{"num_hidden_layers": 16, "hidden_size": 64, "num_attention_heads": 2, "num_key_value_heads": 2, "head_dim": 32, "intermediate_size": 128, "vocab_size": 7638, "hidden_act": "reglu", "norm": "rmsnorm", "norm_place": "peri", "norm_eps": 1e-05, "positions": "rope", "rope_theta": 10000.0, "rope_fraction": 1.0, "qk_norm": true, "attn_scale": 0.177, "bias": "all", "tie_word_embeddings": true, "parallel_block": false, "extras": ["value embeddings"], "init": "normal", "init_std_qkv": 0.12, "init_std_o": 0.12, "init_std_up": 0.12, "init_std_down": 0.085, "init_mimetic": 0.7, "optimizer": "cautious_adamw", "learning_rate": 0.00309, "lr_mult_up": 1.16, "beta1": 0.95, "beta2": 0.99, "lr_head": 0.0137, "warmup_steps": 244, "schedule": "wsd", "decay_fraction": 1.0, "decay_shape": "linear", "final_lr_fraction": 0.0, "batch_tokens": 16384, "max_seq_len": 512, "doc_mask": true, "train_tokens": 102700000, "max_steps": 6269, "dataset": "wikipedia_en"}
Each number is 200 + 20 x the weight over its row's rms, rounded and kept within 0 to 999. Layers, rows and columns count from 0. The size before them is the row's rms in percent of the matrix's.

# layer 3 MLP down (transposed), 128x64, rms 0.127, rows 21-57, columns 0-63
090,223,242,217,199,200,177,232,172,206,213,170,195,216,222,193,232,175,208,223,202,220,188,180,192,211,207,184,162,231,211,204,210,225,196,204,167,203,185,172,211,216,237,222,233,219,184,200,216,202,207,209,189,217,195,235,194,187,204,211,238,220,197,166,181
096,173,197,187,211,190,205,215,208,192,190,202,189,181,204,217,220,183,209,195,191,209,160,193,222,200,201,222,201,210,189,230,224,226,204,186,229,225,219,170,251,201,194,209,197,208,223,204,226,186,172,198,194,203,206,191,182,221,266,197,184,142,215,210,191
096,240,157,185,170,219,175,178,190,175,202,209,208,193,178,174,178,212,196,197,174,209,205,213,179,185,198,226,173,206,182,186,148,195,201,200,237,184,181,210,218,235,200,218,176,224,214,180,215,204,213,221,186,195,210,216,191,214,215,210,192,194,190,171,159
108,226,235,208,203,169,214,188,214,166,170,230,174,210,191,212,180,185,194,182,184,175,222,200,214,209,190,187,211,184,203,204,204,208,161,184,209,184,194,193,192,132,173,183,202,197,203,208,201,192,181,180,187,198,193,197,173,216,228,184,186,215,152,170,187
108,182,205,183,197,207,202,211,207,192,223,201,212,161,199,215,195,191,205,207,211,212,209,228,231,194,209,234,228,222,190,199,191,190,193,232,174,217,201,205,178,224,239,184,251,203,211,230,245,235,212,199,174,196,200,180,191,184,212,213,179,154,195,170,209
100,194,159,174,197,195,211,185,210,174,201,207,176,188,199,214,219,174,217,202,199,190,201,184,185,209,185,198,176,222,208,219,163,229,188,192,201,200,203,171,217,223,210,214,180,221,213,205,196,199,188,212,183,187,175,162,194,184,203,210,185,154,243,217,135
087,214,181,224,220,211,181,202,207,214,199,191,143,183,200,198,264,211,199,207,190,214,184,240,207,225,209,231,190,172,195,208,185,195,174,191,188,207,182,202,192,187,186,199,227,189,246,195,211,210,180,207,160,212,177,212,219,185,183,201,221,183,185,224,185
098,197,219,198,190,202,200,200,194,203,216,189,221,209,201,175,184,234,185,205,198,243,246,166,217,188,230,174,182,214,227,196,193,198,172,186,172,181,210,176,149,183,205,159,200,190,231,212,180,197,232,196,186,192,194,180,206,229,190,200,214,227,191,196,226
093,165,196,235,210,154,217,177,185,184,197,161,181,205,189,192,198,194,194,214,228,203,204,209,228,231,172,184,200,204,215,218,231,212,184,172,177,223,195,184,203,177,183,198,181,224,217,195,185,210,207,227,156,211,209,174,204,165,225,211,213,205,204,177,227
094,223,192,169,199,167,219,253,196,209,217,187,190,183,176,172,218,195,196,232,191,176,199,204,190,202,194,196,211,219,213,189,224,224,205,187,209,215,171,198,188,191,214,195,196,208,246,188,216,185,221,197,206,199,157,224,245,179,160,216,225,195,221,186,218
101,190,227,190,197,263,199,196,195,228,211,195,171,193,224,200,204,243,184,222,235,181,210,184,169,176,199,197,211,185,198,161,187,197,191,214,188,198,166,220,212,197,191,188,229,180,185,188,214,234,207,193,184,200,227,192,181,207,184,232,168,200,182,216,217
103,228,204,215,229,205,205,215,170,183,183,171,197,238,183,196,190,207,203,214,201,196,231,188,193,207,209,192,220,175,191,183,263,192,213,186,183,190,190,219,175,211,227,204,187,179,203,222,174,206,244,186,228,162,214,205,203,180,197,236,232,216,196,186,203
102,226,183,211,213,183,205,226,190,168,183,179,221,200,215,246,177,209,180,167,236,185,182,167,201,203,201,211,210,192,203,152,213,220,174,193,200,190,188,197,175,211,199,213,199,202,189,213,229,187,205,202,187,168,207,237,184,219,212,180,225,245,184,221,216
096,199,205,212,201,210,199,207,219,201,210,202,178,178,162,211,237,221,221,238,224,184,224,199,187,184,225,157,189,180,204,197,180,188,206,216,177,170,247,181,209,158,173,230,223,221,195,205,205,187,206,215,203,206,173,192,224,224,193,214,195,162,192,199,185
099,170,172,210,231,185,238,216,212,212,169,230,190,179,210,200,196,205,203,211,207,163,203,226,191,164,170,197,163,203,223,171,181,206,191,206,179,199,179,231,192,215,190,189,188,183,229,207,164,238,221,235,223,192,179,213,220,210,198,211,192,203,206,209,185
083,188,217,186,203,193,223,206,188,174,198,227,160,204,189,187,223,208,222,213,210,197,189,203,192,229,236,213,214,216,184,192,195,139,170,196,185,208,213,203,175,216,202,200,207,221,192,213,179,161,202,160,204,198,184,204,201,191,191,166,205,211,204,216,264
102,199,172,204,198,220,187,225,227,222,206,192,208,210,220,212,160,205,183,192,218,200,218,210,206,185,220,179,200,228,218,191,208,188,246,214,199,207,226,221,196,212,195,235,224,222,180,169,219,176,203,152,207,252,177,201,188,200,180,179,186,201,235,206,205
099,213,231,218,229,202,185,225,173,210,219,177,215,183,173,170,186,159,194,203,179,193,184,198,174,219,171,201,199,195,179,236,201,225,207,201,247,225,189,215,181,194,195,175,196,193,232,173,202,185,181,185,158,176,212,201,187,192,209,214,216,220,200,175,222
086,223,219,182,209,199,190,235,197,182,214,193,203,199,164,180,190,179,210,207,203,203,199,185,208,239,183,182,168,203,195,203,167,180,204,191,206,229,236,208,209,199,208,210,204,190,230,207,196,251,227,208,169,187,160,262,199,193,204,199,210,204,220,225,194
090,219,225,216,192,187,229,193,193,200,187,182,196,216,221,182,169,194,210,193,144,178,216,200,172,169,166,201,201,177,226,232,187,219,161,200,196,205,173,204,190,220,207,172,198,165,200,199,185,210,188,189,225,163,191,180,192,201,183,216,223,231,174,188,207
105,166,205,221,194,199,175,190,211,185,204,222,206,192,202,217,199,214,199,185,224,242,187,196,179,202,212,206,162,202,188,200,225,190,202,225,214,230,228,213,230,202,199,226,197,203,186,152,208,181,236,189,248,235,222,192,162,208,210,189,169,179,217,208,200
110,197,197,217,204,192,233,195,199,213,213,199,212,218,231,191,224,197,213,189,180,216,196,200,219,191,187,200,226,199,221,167,217,222,209,206,181,207,186,204,214,196,172,170,208,196,217,205,193,174,249,209,177,208,151,218,255,193,219,172,243,223,186,204,228
104,203,208,241,194,165,219,191,200,219,212,202,235,216,163,213,188,185,198,213,183,178,179,177,219,230,177,222,174,225,209,224,186,227,194,217,215,225,191,205,233,229,225,177,191,181,180,200,227,208,183,239,191,169,216,225,222,205,206,192,195,224,192,212,204
105,202,202,206,214,204,197,184,194,195,194,230,193,213,236,227,212,218,227,220,217,217,193,153,216,184,207,198,182,222,202,181,239,188,208,225,203,214,184,237,183,216,207,250,218,200,191,225,176,207,202,161,213,223,167,226,175,206,183,222,207,170,183,189,192
105,208,183,170,179,178,217,212,184,235,208,190,191,200,198,193,204,200,197,212,200,199,221,219,187,201,209,200,209,226,206,196,205,207,172,229,251,195,200,231,244,220,166,186,178,204,245,236,231,193,216,209,203,203,168,210,187,181,183,199,212,149,189,187,207
103,157,185,197,180,190,188,211,196,204,200,191,203,179,203,190,187,169,204,214,196,196,245,209,188,172,173,204,179,235,187,196,226,177,177,189,230,196,220,208,218,172,177,165,183,195,198,218,199,212,199,194,177,195,219,220,237,174,192,212,251,180,234,215,214
099,196,208,188,177,172,218,185,267,207,196,221,198,193,190,189,219,176,216,185,221,216,204,212,200,192,206,215,223,195,155,187,175,258,187,202,224,216,205,215,206,187,144,183,211,217,178,187,188,210,205,176,210,198,192,216,220,201,186,202,191,217,197,225,210
101,195,216,207,198,187,205,226,189,199,198,225,200,197,201,176,193,202,217,175,155,183,201,189,191,193,166,191,187,183,192,201,193,219,192,205,217,183,241,220,249,157,196,219,152,212,219,145,200,209,197,230,204,207,208,205,206,172,197,235,213,191,185,200,178
097,172,175,192,170,155,183,179,213,236,190,245,187,194,192,204,227,179,218,224,181,227,226,172,183,205,222,220,232,202,165,190,188,200,221,186,204,180,233,219,207,195,197,183,175,190,218,206,206,218,170,180,221,201,203,190,188,189,177,179,177,200,190,190,209
088,215,207,219,221,205,198,193,211,203,206,207,194,171,180,244,190,243,175,204,215,248,179,191,208,208,166,224,207,188,201,199,204,180,167,211,204,198,225,135,203,224,194,224,229,202,218,199,198,181,168,224,194,194,220,218,224,206,211,195,202,197,221,185,185
105,200,202,223,242,217,213,210,179,199,182,185,185,197,170,195,176,195,199,223,203,223,214,250,220,241,193,188,207,234,196,188,216,161,182,177,214,205,188,207,209,206,196,219,193,208,241,230,229,207,195,213,221,213,214,233,205,205,173,200,179,169,201,167,213
103,211,183,238,142,208,236,192,215,189,181,230,198,203,195,208,173,209,193,195,181,195,189,194,203,210,208,200,194,221,225,179,224,177,208,227,155,223,194,198,228,175,204,213,202,204,202,187,167,199,186,192,180,219,196,224,189,161,225,212,162,229,199,209,218
100,166,225,180,189,193,233,191,203,191,172,220,210,150,195,237,185,187,193,196,201,213,217,192,200,173,238,180,174,216,201,168,166,171,192,218,222,208,208,184,246,208,182,194,191,184,194,218,187,186,196,209,187,190,183,159,179,188,205,205,197,176,215,186,176
093,212,173,185,197,220,215,189,223,173,179,187,170,210,201,201,195,204,204,189,218,153,201,168,209,166,194,237,211,195,211,211,204,206,222,198,219,238,188,220,221,179,210,188,180,218,203,235,177,167,179,193,202,193,215,186,165,194,233,222,152,195,221,198,210
099,211,182,219,189,173,187,175,193,182,187,213,215,178,227,198,212,179,212,208,231,192,197,145,174,225,188,207,180,237,200,170,201,183,198,194,192,205,223,163,206,210,206,192,190,185,179,131,196,213,218,212,187,205,180,231,215,208,177,197,184,179,194,195,182
108,197,197,188,192,211,219,158,180,232,190,212,221,199,211,211,199,176,209,216,170,181,242,185,205,176,227,210,188,180,220,195,227,197,210,138,171,226,184,245,208,209,188,212,209,239,182,190,181,203,208,210,212,222,179,203,218,218,203,205,175,204,217,200,202
091,205,189,187,193,169,224,247,158,226,236,186,197,213,225,197,201,219,224,218,202,207,177,204,248,195,212,227,191,237,177,198,199,197,208,204,235,226,181,195,176,187,180,167,202,188,189,202,180,190,179,196,218,199,190,195,192,209,206,173,185,217,241,215,186
# layer 3 MLP gate, 128x64, rms 0.162, rows 22-57, columns 0-63
103,164,204,173,216,191,217,233,189,231,217,185,206,182,218,201,223,217,170,195,200,204,197,186,191,223,223,218,205,164,240,201,217,194,219,205,231,170,194,189,230,184,183,197,187,206,218,214,219,213,229,224,193,194,215,172,196,248,184,186,181,174,182,231,181
099,229,177,225,185,188,199,214,199,208,175,189,179,208,225,208,151,206,211,196,182,221,182,222,227,211,214,213,155,173,220,210,223,187,208,177,204,189,198,218,231,179,169,208,193,207,223,197,197,194,213,193,156,193,202,234,186,220,185,232,205,186,199,198,155
109,202,138,202,181,204,188,151,163,193,195,195,209,173,169,221,167,179,197,179,227,202,172,186,186,206,210,199,177,204,207,186,206,235,220,182,216,197,215,204,164,235,222,219,223,191,225,197,207,193,208,221,217,222,234,195,210,197,200,187,194,183,204,191,195
108,207,211,205,233,194,192,223,195,202,184,175,240,179,221,185,197,241,228,187,191,224,246,186,237,186,187,215,225,197,202,217,189,182,210,229,206,212,187,233,186,224,183,207,226,174,195,213,187,185,161,190,180,184,155,194,198,179,183,202,183,212,203,209,215
098,172,188,183,200,183,197,201,200,204,170,186,209,146,204,218,184,173,179,204,207,218,232,181,201,215,187,161,214,227,211,216,182,221,187,198,180,190,201,187,240,207,176,177,164,217,217,222,255,196,207,165,183,220,202,184,216,209,204,217,198,196,189,221,193
086,174,200,186,221,196,216,221,220,196,196,200,229,200,211,173,179,238,211,201,228,158,180,193,199,173,220,185,234,227,188,206,196,192,182,210,164,219,197,207,181,159,216,204,206,191,214,205,197,196,235,215,179,222,203,196,166,185,195,241,212,215,226,213,163
100,216,207,244,175,198,208,198,169,191,197,185,186,211,196,190,172,167,195,184,218,212,192,214,197,199,223,219,174,141,193,184,200,201,198,176,201,206,210,202,218,172,209,229,200,179,197,162,247,213,166,177,203,191,226,199,194,215,208,162,200,200,171,226,197
085,206,194,203,223,217,197,185,180,200,219,209,242,167,237,188,187,218,200,210,170,197,214,183,205,148,205,204,249,175,210,207,196,181,226,216,188,199,202,224,202,242,217,182,232,199,197,227,201,206,226,232,217,180,195,183,188,209,192,218,171,187,222,194,192
095,171,218,201,201,242,173,160,209,214,188,200,215,208,199,212,190,212,185,180,195,238,192,199,229,184,219,199,205,191,208,210,198,170,220,224,216,235,237,191,182,205,163,209,202,177,185,220,194,219,189,198,193,218,243,198,157,206,228,201,198,220,180,228,178
103,205,194,127,207,161,197,182,189,189,168,193,214,214,186,214,193,193,209,198,189,217,173,188,213,226,185,193,183,237,222,211,228,197,192,215,169,168,206,175,218,216,216,178,193,182,191,195,228,203,190,226,212,178,201,182,204,226,213,214,176,175,228,215,204
099,215,155,176,181,216,193,212,197,236,181,186,207,165,183,194,206,216,179,223,202,218,226,231,210,221,185,233,208,218,205,185,191,201,208,226,206,205,174,226,225,182,218,140,210,218,203,226,217,184,214,215,161,221,191,206,186,203,193,210,170,196,195,208,201
100,203,187,211,203,188,203,207,168,187,211,174,213,242,223,206,219,220,197,190,200,211,184,155,211,192,209,200,174,194,215,181,227,202,201,203,197,233,145,167,209,232,171,198,211,213,170,222,190,178,226,196,182,184,176,231,201,180,193,180,224,210,178,210,222
094,191,193,177,222,192,206,206,201,198,193,194,178,185,213,203,223,217,195,235,201,191,191,193,235,157,213,155,182,180,221,220,221,149,215,215,206,207,198,200,215,205,182,222,191,208,194,266,195,202,209,195,200,196,187,205,211,245,204,191,184,186,236,202,227
100,213,212,196,195,205,194,147,226,218,189,186,163,211,179,221,199,212,190,206,197,185,250,204,177,221,197,192,196,184,213,196,219,178,197,236,191,178,180,199,215,244,229,202,211,216,189,182,209,189,208,200,222,194,205,177,198,220,220,196,242,186,146,192,192
097,185,218,191,193,204,228,199,183,196,204,207,163,222,219,175,223,200,214,203,213,201,180,204,197,193,223,207,215,211,190,207,206,128,170,190,199,203,229,213,196,221,192,215,191,210,215,224,181,179,206,144,197,201,175,199,188,200,189,176,206,173,199,212,256
108,190,195,194,202,208,200,218,154,208,223,188,211,203,257,173,196,151,207,154,175,181,215,184,187,174,164,180,207,231,195,210,201,178,239,197,221,209,202,226,201,190,180,192,197,199,219,201,178,196,215,192,213,187,194,217,225,180,214,197,204,178,183,207,226
105,174,145,180,188,201,182,189,195,209,224,166,213,179,223,207,244,171,203,221,209,206,201,191,215,173,223,200,176,193,220,178,188,183,202,222,184,212,208,190,185,203,200,204,206,200,237,215,205,181,225,259,192,200,209,214,227,187,164,192,194,216,192,193,226
090,232,220,173,198,181,186,190,230,199,215,203,205,180,207,195,220,240,196,200,238,197,238,207,210,227,180,209,207,207,181,166,200,198,225,180,190,214,194,179,207,132,200,199,185,216,203,173,209,182,193,200,226,202,206,231,196,184,217,178,213,192,238,173,199
097,175,154,203,219,194,219,194,187,189,167,237,251,224,233,171,197,207,193,201,237,211,188,193,206,203,218,209,196,170,204,211,208,194,216,185,174,214,226,194,189,172,154,194,183,202,204,196,197,212,215,196,214,188,221,219,176,214,195,212,192,209,252,191,205
096,187,204,180,214,174,188,152,167,183,223,197,188,193,174,193,188,178,182,196,187,193,167,199,213,210,158,198,175,197,177,163,224,182,197,199,172,203,213,201,192,184,213,197,219,192,207,199,168,225,225,259,190,192,188,224,199,199,207,180,215,200,173,168,206
103,207,182,201,187,228,192,238,174,186,196,208,218,199,240,173,198,246,243,187,179,215,208,224,219,196,203,209,212,190,190,216,186,181,239,236,189,201,185,244,195,246,190,182,209,191,213,209,199,172,190,192,197,200,174,213,202,196,185,241,191,201,189,208,203
101,235,172,222,236,152,195,193,174,196,197,199,182,208,199,223,176,157,205,225,212,228,236,202,163,209,211,191,177,206,205,171,198,200,196,164,183,203,167,203,204,179,231,183,216,225,212,198,219,193,206,197,198,224,194,187,160,197,194,202,219,188,188,188,181
099,176,203,251,193,201,172,182,215,207,183,186,230,200,229,196,223,227,192,183,182,212,197,207,194,226,218,191,218,178,166,213,214,200,241,222,193,193,224,168,188,212,145,199,171,201,198,233,188,214,207,218,190,199,177,191,205,190,222,168,192,201,221,206,177
098,190,162,203,173,220,181,187,204,225,180,212,186,206,208,220,207,211,190,217,195,183,201,191,227,228,231,234,160,210,210,182,217,181,174,240,219,198,162,182,196,222,191,210,201,162,201,192,213,182,194,190,185,204,175,234,189,209,208,183,227,222,186,176,165
103,215,213,212,177,181,205,193,213,187,207,225,186,185,170,233,181,204,176,183,222,191,170,211,183,202,156,228,188,255,203,201,167,222,181,192,201,173,204,198,190,189,194,186,211,218,243,177,210,211,215,235,201,227,201,179,185,192,224,198,184,220,222,195,228
095,171,182,211,233,199,180,209,190,219,215,210,175,219,198,206,206,179,208,189,228,204,226,222,177,204,204,229,167,221,241,194,197,182,207,183,204,167,175,245,216,211,198,246,199,172,209,207,193,222,223,233,178,193,230,189,191,200,229,176,178,191,198,187,201
098,201,218,175,186,190,196,237,176,167,218,203,176,207,166,186,201,232,167,221,181,183,203,187,192,193,177,198,168,170,172,207,209,199,166,162,199,193,177,180,194,208,200,188,193,210,229,191,198,233,214,226,192,207,198,224,190,202,211,187,216,241,237,177,184
098,180,194,209,192,189,188,184,200,193,188,216,209,236,222,207,227,206,188,177,197,228,209,200,218,197,194,204,202,217,201,211,199,218,217,185,178,225,235,208,206,200,192,183,183,160,195,224,217,187,168,173,171,171,201,179,186,217,136,196,147,181,198,217,223
097,179,195,195,181,227,190,228,202,199,204,185,211,220,203,219,183,199,216,215,183,179,219,197,192,191,228,194,194,224,190,191,203,212,224,191,216,154,195,220,207,165,175,217,141,246,189,211,201,192,207,209,215,201,154,203,154,224,220,199,189,224,191,203,216
097,201,203,184,200,179,159,200,185,196,206,208,170,190,221,237,202,181,192,201,169,200,233,171,231,201,208,177,192,211,216,187,197,184,200,220,193,190,177,202,207,219,211,190,272,210,189,241,190,184,208,183,174,201,174,205,172,191,176,207,216,238,204,202,191
096,206,216,212,241,225,183,189,231,227,219,257,200,224,207,208,192,215,210,203,222,204,214,202,195,202,225,200,187,197,203,228,229,196,238,196,224,203,197,232,197,220,234,165,210,193,217,218,183,202,171,199,175,195,209,185,185,216,151,196,209,177,203,208,222
097,223,211,203,232,157,224,201,247,199,198,189,176,212,179,203,204,222,211,227,205,185,202,255,196,216,238,205,187,185,192,182,215,147,205,213,225,222,231,210,193,173,197,201,212,189,177,193,200,225,197,194,213,227,209,213,202,200,200,199,209,206,241,193,196
097,207,179,169,208,234,200,206,207,180,178,207,174,171,201,182,171,191,201,173,230,186,207,203,187,181,229,215,194,200,232,198,218,250,220,204,207,225,225,184,218,175,223,175,171,204,208,199,204,179,216,214,198,182,224,191,210,232,212,170,179,166,184,173,189
106,207,195,241,216,194,191,189,182,207,231,214,214,210,220,207,186,184,193,196,247,199,177,225,190,249,157,206,171,228,193,195,215,205,209,211,229,192,211,183,184,219,196,180,209,199,207,217,185,219,209,225,204,238,208,211,197,203,200,213,164,174,250,193,185
103,196,173,189,146,194,197,219,186,211,228,184,206,216,205,189,223,201,198,161,177,232,210,207,200,207,175,228,189,229,192,210,174,207,227,217,234,187,217,225,210,201,204,161,208,192,199,248,236,164,194,212,205,211,216,212,216,218,193,192,212,223,200,214,219
091,201,188,217,224,182,183,225,182,199,234,202,203,206,251,188,184,245,209,220,177,189,187,185,229,181,213,206,181,229,193,176,180,173,216,218,204,211,201,217,184,209,167,179,222,204,226,231,166,175,162,213,199,194,191,193,192,187,232,188,205,203,218,225,201
# layer 3 MLP up, 128x64, rms 0.16, rows 22-57, columns 0-63
094,200,202,212,192,191,182,159,211,188,228,183,173,203,189,213,187,205,181,209,210,179,198,202,207,193,188,178,194,232,178,196,202,172,223,218,178,216,156,212,140,243,212,197,235,199,200,181,183,198,173,195,214,216,166,236,230,187,188,205,217,203,203,183,202
098,163,191,193,227,199,214,214,199,227,205,182,201,186,233,204,228,141,207,227,231,193,209,191,226,209,191,188,211,180,233,195,224,177,196,209,214,194,192,197,160,186,211,193,224,197,175,219,174,213,235,212,216,192,177,209,186,179,185,161,212,188,206,203,229
107,200,191,172,252,239,180,225,167,229,245,189,199,203,227,183,223,215,190,185,220,233,194,206,192,177,200,183,177,205,202,206,194,223,225,206,212,196,200,239,218,214,206,199,173,208,204,216,190,201,225,206,187,175,199,228,189,173,187,187,196,192,237,225,213
103,218,194,214,210,186,209,174,203,196,199,205,196,243,202,200,180,212,178,204,210,195,198,172,180,205,175,170,185,201,189,197,209,235,201,168,217,207,207,177,213,189,164,215,133,182,188,158,161,178,202,208,230,206,223,225,210,193,189,200,204,219,198,235,199
100,189,251,239,150,166,195,213,189,185,164,190,247,210,186,211,202,185,188,200,183,216,192,194,242,174,217,208,210,181,176,173,200,191,216,221,188,180,223,212,171,181,208,179,211,215,198,205,211,214,204,192,210,182,218,218,189,198,220,194,208,220,204,189,230
093,220,232,192,166,189,223,197,189,210,200,201,256,212,203,198,154,187,205,201,212,200,231,162,192,221,194,171,215,203,200,190,230,236,204,225,194,187,210,190,228,226,221,202,174,224,187,202,191,227,211,193,217,195,241,205,199,182,191,222,199,217,235,188,198
102,173,186,195,196,224,180,181,142,207,175,208,216,222,194,183,211,178,204,220,184,219,186,209,192,204,188,191,209,182,214,198,243,212,219,222,173,198,211,221,221,184,205,176,168,231,197,189,211,212,174,189,231,219,211,186,175,166,223,204,184,165,216,169,188
092,223,192,152,191,254,199,226,204,207,223,207,220,195,192,195,212,188,185,210,169,195,182,204,161,180,211,219,193,199,174,184,187,220,224,202,216,204,203,183,179,211,200,218,207,193,209,222,215,193,195,214,233,193,171,221,176,227,168,183,155,186,205,213,161
108,158,208,240,202,239,174,166,196,213,199,203,212,219,218,199,172,209,211,198,215,236,198,192,230,172,218,174,209,173,175,184,196,181,201,196,197,204,224,188,218,216,176,205,212,200,227,222,181,233,193,192,184,195,245,172,187,209,212,184,198,193,181,231,183
106,199,188,208,215,181,203,219,150,208,200,208,195,185,162,206,177,190,182,229,173,217,210,181,204,196,186,155,207,230,223,223,219,182,211,178,157,216,191,197,184,211,181,206,204,184,196,209,197,218,201,154,215,217,178,204,184,174,242,194,210,196,235,219,189
099,229,204,186,224,225,193,216,211,252,179,180,213,185,203,212,233,233,182,211,225,203,212,192,192,203,196,209,183,223,234,189,204,199,226,241,161,209,190,208,226,204,182,196,176,215,222,187,198,204,214,213,193,216,183,182,198,212,186,167,175,147,192,211,190
096,177,183,162,176,165,192,156,178,226,198,198,181,190,216,192,210,203,213,214,180,200,195,209,203,213,189,196,177,207,153,180,193,192,192,222,229,221,220,198,220,180,207,207,196,177,234,184,203,196,215,210,221,253,202,197,186,213,177,198,231,196,227,160,187
092,219,208,185,192,195,182,215,174,183,202,179,234,247,208,169,170,174,193,187,173,199,187,221,200,201,179,215,210,197,172,183,177,193,206,171,228,225,157,214,167,208,195,177,204,201,181,188,209,212,188,190,176,158,212,200,228,196,188,176,196,242,208,191,204
098,208,212,211,192,229,177,149,217,199,191,214,201,185,194,223,230,178,212,180,157,169,216,198,224,225,185,207,190,208,182,171,206,203,181,220,179,184,204,167,191,205,218,211,219,185,159,224,199,187,238,193,208,213,205,201,237,170,182,224,191,203,206,221,218
095,212,204,220,180,188,189,192,205,206,204,196,221,183,174,241,187,191,179,177,195,213,208,205,197,203,181,203,203,199,216,177,210,256,229,211,226,200,174,183,239,189,217,216,206,214,191,188,242,232,190,222,225,200,212,226,212,226,206,223,208,195,221,197,144
100,228,238,189,212,169,209,188,192,197,210,228,193,184,204,202,238,220,200,179,197,208,169,195,197,203,166,209,207,186,182,213,203,186,173,206,199,203,152,199,202,181,197,161,186,172,198,223,195,233,179,233,186,161,202,207,233,178,208,225,227,214,194,169,198
107,201,177,165,178,211,192,188,245,187,205,216,198,190,205,184,203,216,164,211,209,177,202,191,206,193,218,222,193,209,216,180,187,190,178,224,203,196,201,183,193,218,208,206,170,210,223,231,219,208,245,237,260,232,198,213,225,209,190,211,231,191,171,214,198
090,195,206,191,225,225,171,216,193,184,142,170,206,199,209,215,185,204,195,190,198,204,185,191,202,205,241,180,214,215,200,190,209,205,162,203,227,209,190,239,197,220,191,187,230,198,202,215,200,185,216,207,213,201,177,151,191,185,206,225,237,161,180,234,201
096,192,166,169,223,196,156,190,190,186,203,214,200,190,180,178,205,201,193,189,220,231,193,192,224,242,211,217,172,185,181,202,250,177,210,175,201,190,229,208,203,178,204,212,200,204,243,210,191,183,229,219,214,233,221,209,180,193,213,161,191,189,220,206,208
104,212,208,211,190,208,201,211,225,231,202,225,201,241,202,205,214,192,207,178,161,183,188,217,201,155,188,225,230,209,160,231,202,188,196,183,209,197,172,194,161,202,197,188,199,205,174,236,205,221,180,192,171,188,185,195,183,164,203,233,212,237,207,199,216
104,226,204,182,217,188,171,200,186,200,216,175,195,200,135,190,195,210,175,178,212,193,206,204,185,225,219,210,179,202,169,230,193,176,190,175,201,210,218,180,184,226,215,218,201,215,186,215,216,207,171,176,205,209,262,201,201,204,161,208,186,197,211,204,172
104,208,164,188,217,208,207,206,170,191,184,242,203,187,216,168,178,182,217,153,198,213,224,201,205,187,206,192,231,177,219,229,206,196,207,180,212,159,222,202,184,186,189,223,189,216,183,217,148,171,171,186,206,208,193,215,203,169,191,198,204,182,194,227,207
105,201,186,203,206,204,193,215,233,190,198,187,189,210,196,170,168,179,203,179,190,209,195,229,202,213,194,185,208,194,197,203,159,230,209,169,208,206,227,185,204,158,197,153,188,185,189,206,222,216,188,243,181,169,231,193,257,204,208,177,183,207,222,203,210
098,206,233,216,180,198,178,188,193,173,231,199,179,179,196,194,174,195,229,164,225,226,191,183,208,203,205,163,201,203,182,213,196,212,235,188,168,221,213,220,179,173,190,191,204,245,225,200,197,239,204,233,224,198,173,200,180,185,204,182,175,222,192,204,216
110,187,200,170,199,205,198,195,183,198,198,169,173,225,179,217,227,230,208,201,189,189,166,235,206,237,189,178,181,175,180,199,204,196,170,168,184,235,177,172,205,179,203,209,195,183,176,193,193,201,210,215,198,195,190,174,169,214,145,174,170,197,198,206,206
098,170,196,231,191,202,198,192,148,219,165,188,199,219,225,224,196,215,222,172,184,193,190,194,206,240,179,211,185,203,217,207,189,169,224,209,209,216,205,189,190,222,227,212,185,185,173,226,189,201,189,219,223,216,196,211,180,256,212,168,174,211,186,201,195
093,201,175,182,195,200,174,182,241,210,199,182,177,220,181,228,217,190,169,199,215,210,172,206,165,196,177,217,194,224,179,187,185,191,207,175,229,191,172,186,166,214,178,172,201,171,220,243,200,199,213,197,164,188,212,193,178,185,158,186,205,221,194,209,199
100,209,199,224,202,232,225,196,181,167,200,179,215,182,174,224,170,199,191,197,211,176,209,251,196,213,172,197,161,193,223,197,170,204,166,236,193,187,189,204,205,206,190,236,209,213,192,170,188,169,210,231,189,169,203,232,208,196,214,206,204,214,211,204,227
091,210,199,223,207,223,241,222,209,176,195,206,228,209,237,147,202,198,204,225,212,185,208,230,173,170,222,186,212,190,186,191,186,224,205,214,197,187,154,247,215,201,230,198,200,217,208,198,208,199,171,185,177,205,204,171,193,197,163,212,216,186,199,201,193
107,200,233,199,208,202,200,194,169,201,174,211,245,193,235,191,181,161,211,180,203,195,213,159,181,161,208,180,197,182,183,188,227,195,179,181,196,184,242,210,178,194,201,208,214,239,206,209,165,193,211,166,209,213,221,178,210,185,222,195,194,200,194,215,170
092,190,203,150,242,196,154,194,216,226,225,202,187,209,214,184,231,178,202,201,227,203,175,198,204,216,214,213,205,182,182,201,221,215,216,186,233,176,178,228,178,204,190,177,203,177,198,228,220,175,202,237,203,176,203,191,209,232,171,178,219,202,191,187,188
100,234,210,191,219,198,178,214,204,230,228,222,194,227,197,189,200,197,204,170,192,209,177,209,158,237,165,228,211,192,185,196,187,226,209,205,194,204,211,220,166,154,201,181,190,217,190,163,186,210,209,177,193,203,207,221,187,210,150,196,230,201,174,187,207
093,202,186,225,190,188,223,216,191,220,213,161,216,203,204,213,167,182,205,194,215,206,203,209,175,187,191,207,179,187,138,199,169,203,167,164,186,207,202,193,185,199,195,205,220,193,194,189,203,223,198,256,179,213,199,221,213,209,177,194,220,244,192,162,199
102,147,205,180,210,214,187,220,218,212,194,209,224,201,198,209,217,187,208,200,174,213,171,246,217,176,208,194,209,200,215,192,201,201,198,178,197,209,199,260,208,211,193,230,202,183,179,253,227,201,227,165,195,173,208,173,173,212,210,187,209,216,199,202,203
100,224,198,171,171,163,181,240,210,191,212,170,202,219,182,196,201,210,196,195,221,204,187,220,214,252,165,209,217,212,189,198,173,218,173,205,213,209,212,168,207,178,175,189,191,163,187,211,237,191,178,203,206,168,187,170,185,190,186,176,184,198,217,208,198
093,185,183,208,188,231,186,151,247,183,167,193,202,168,159,227,189,174,158,209,195,194,215,203,184,224,202,187,201,186,230,229,174,195,206,204,182,188,203,192,202,224,219,223,192,204,210,161,222,232,212,203,185,183,201,201,195,186,200,189,221,198,172,203,204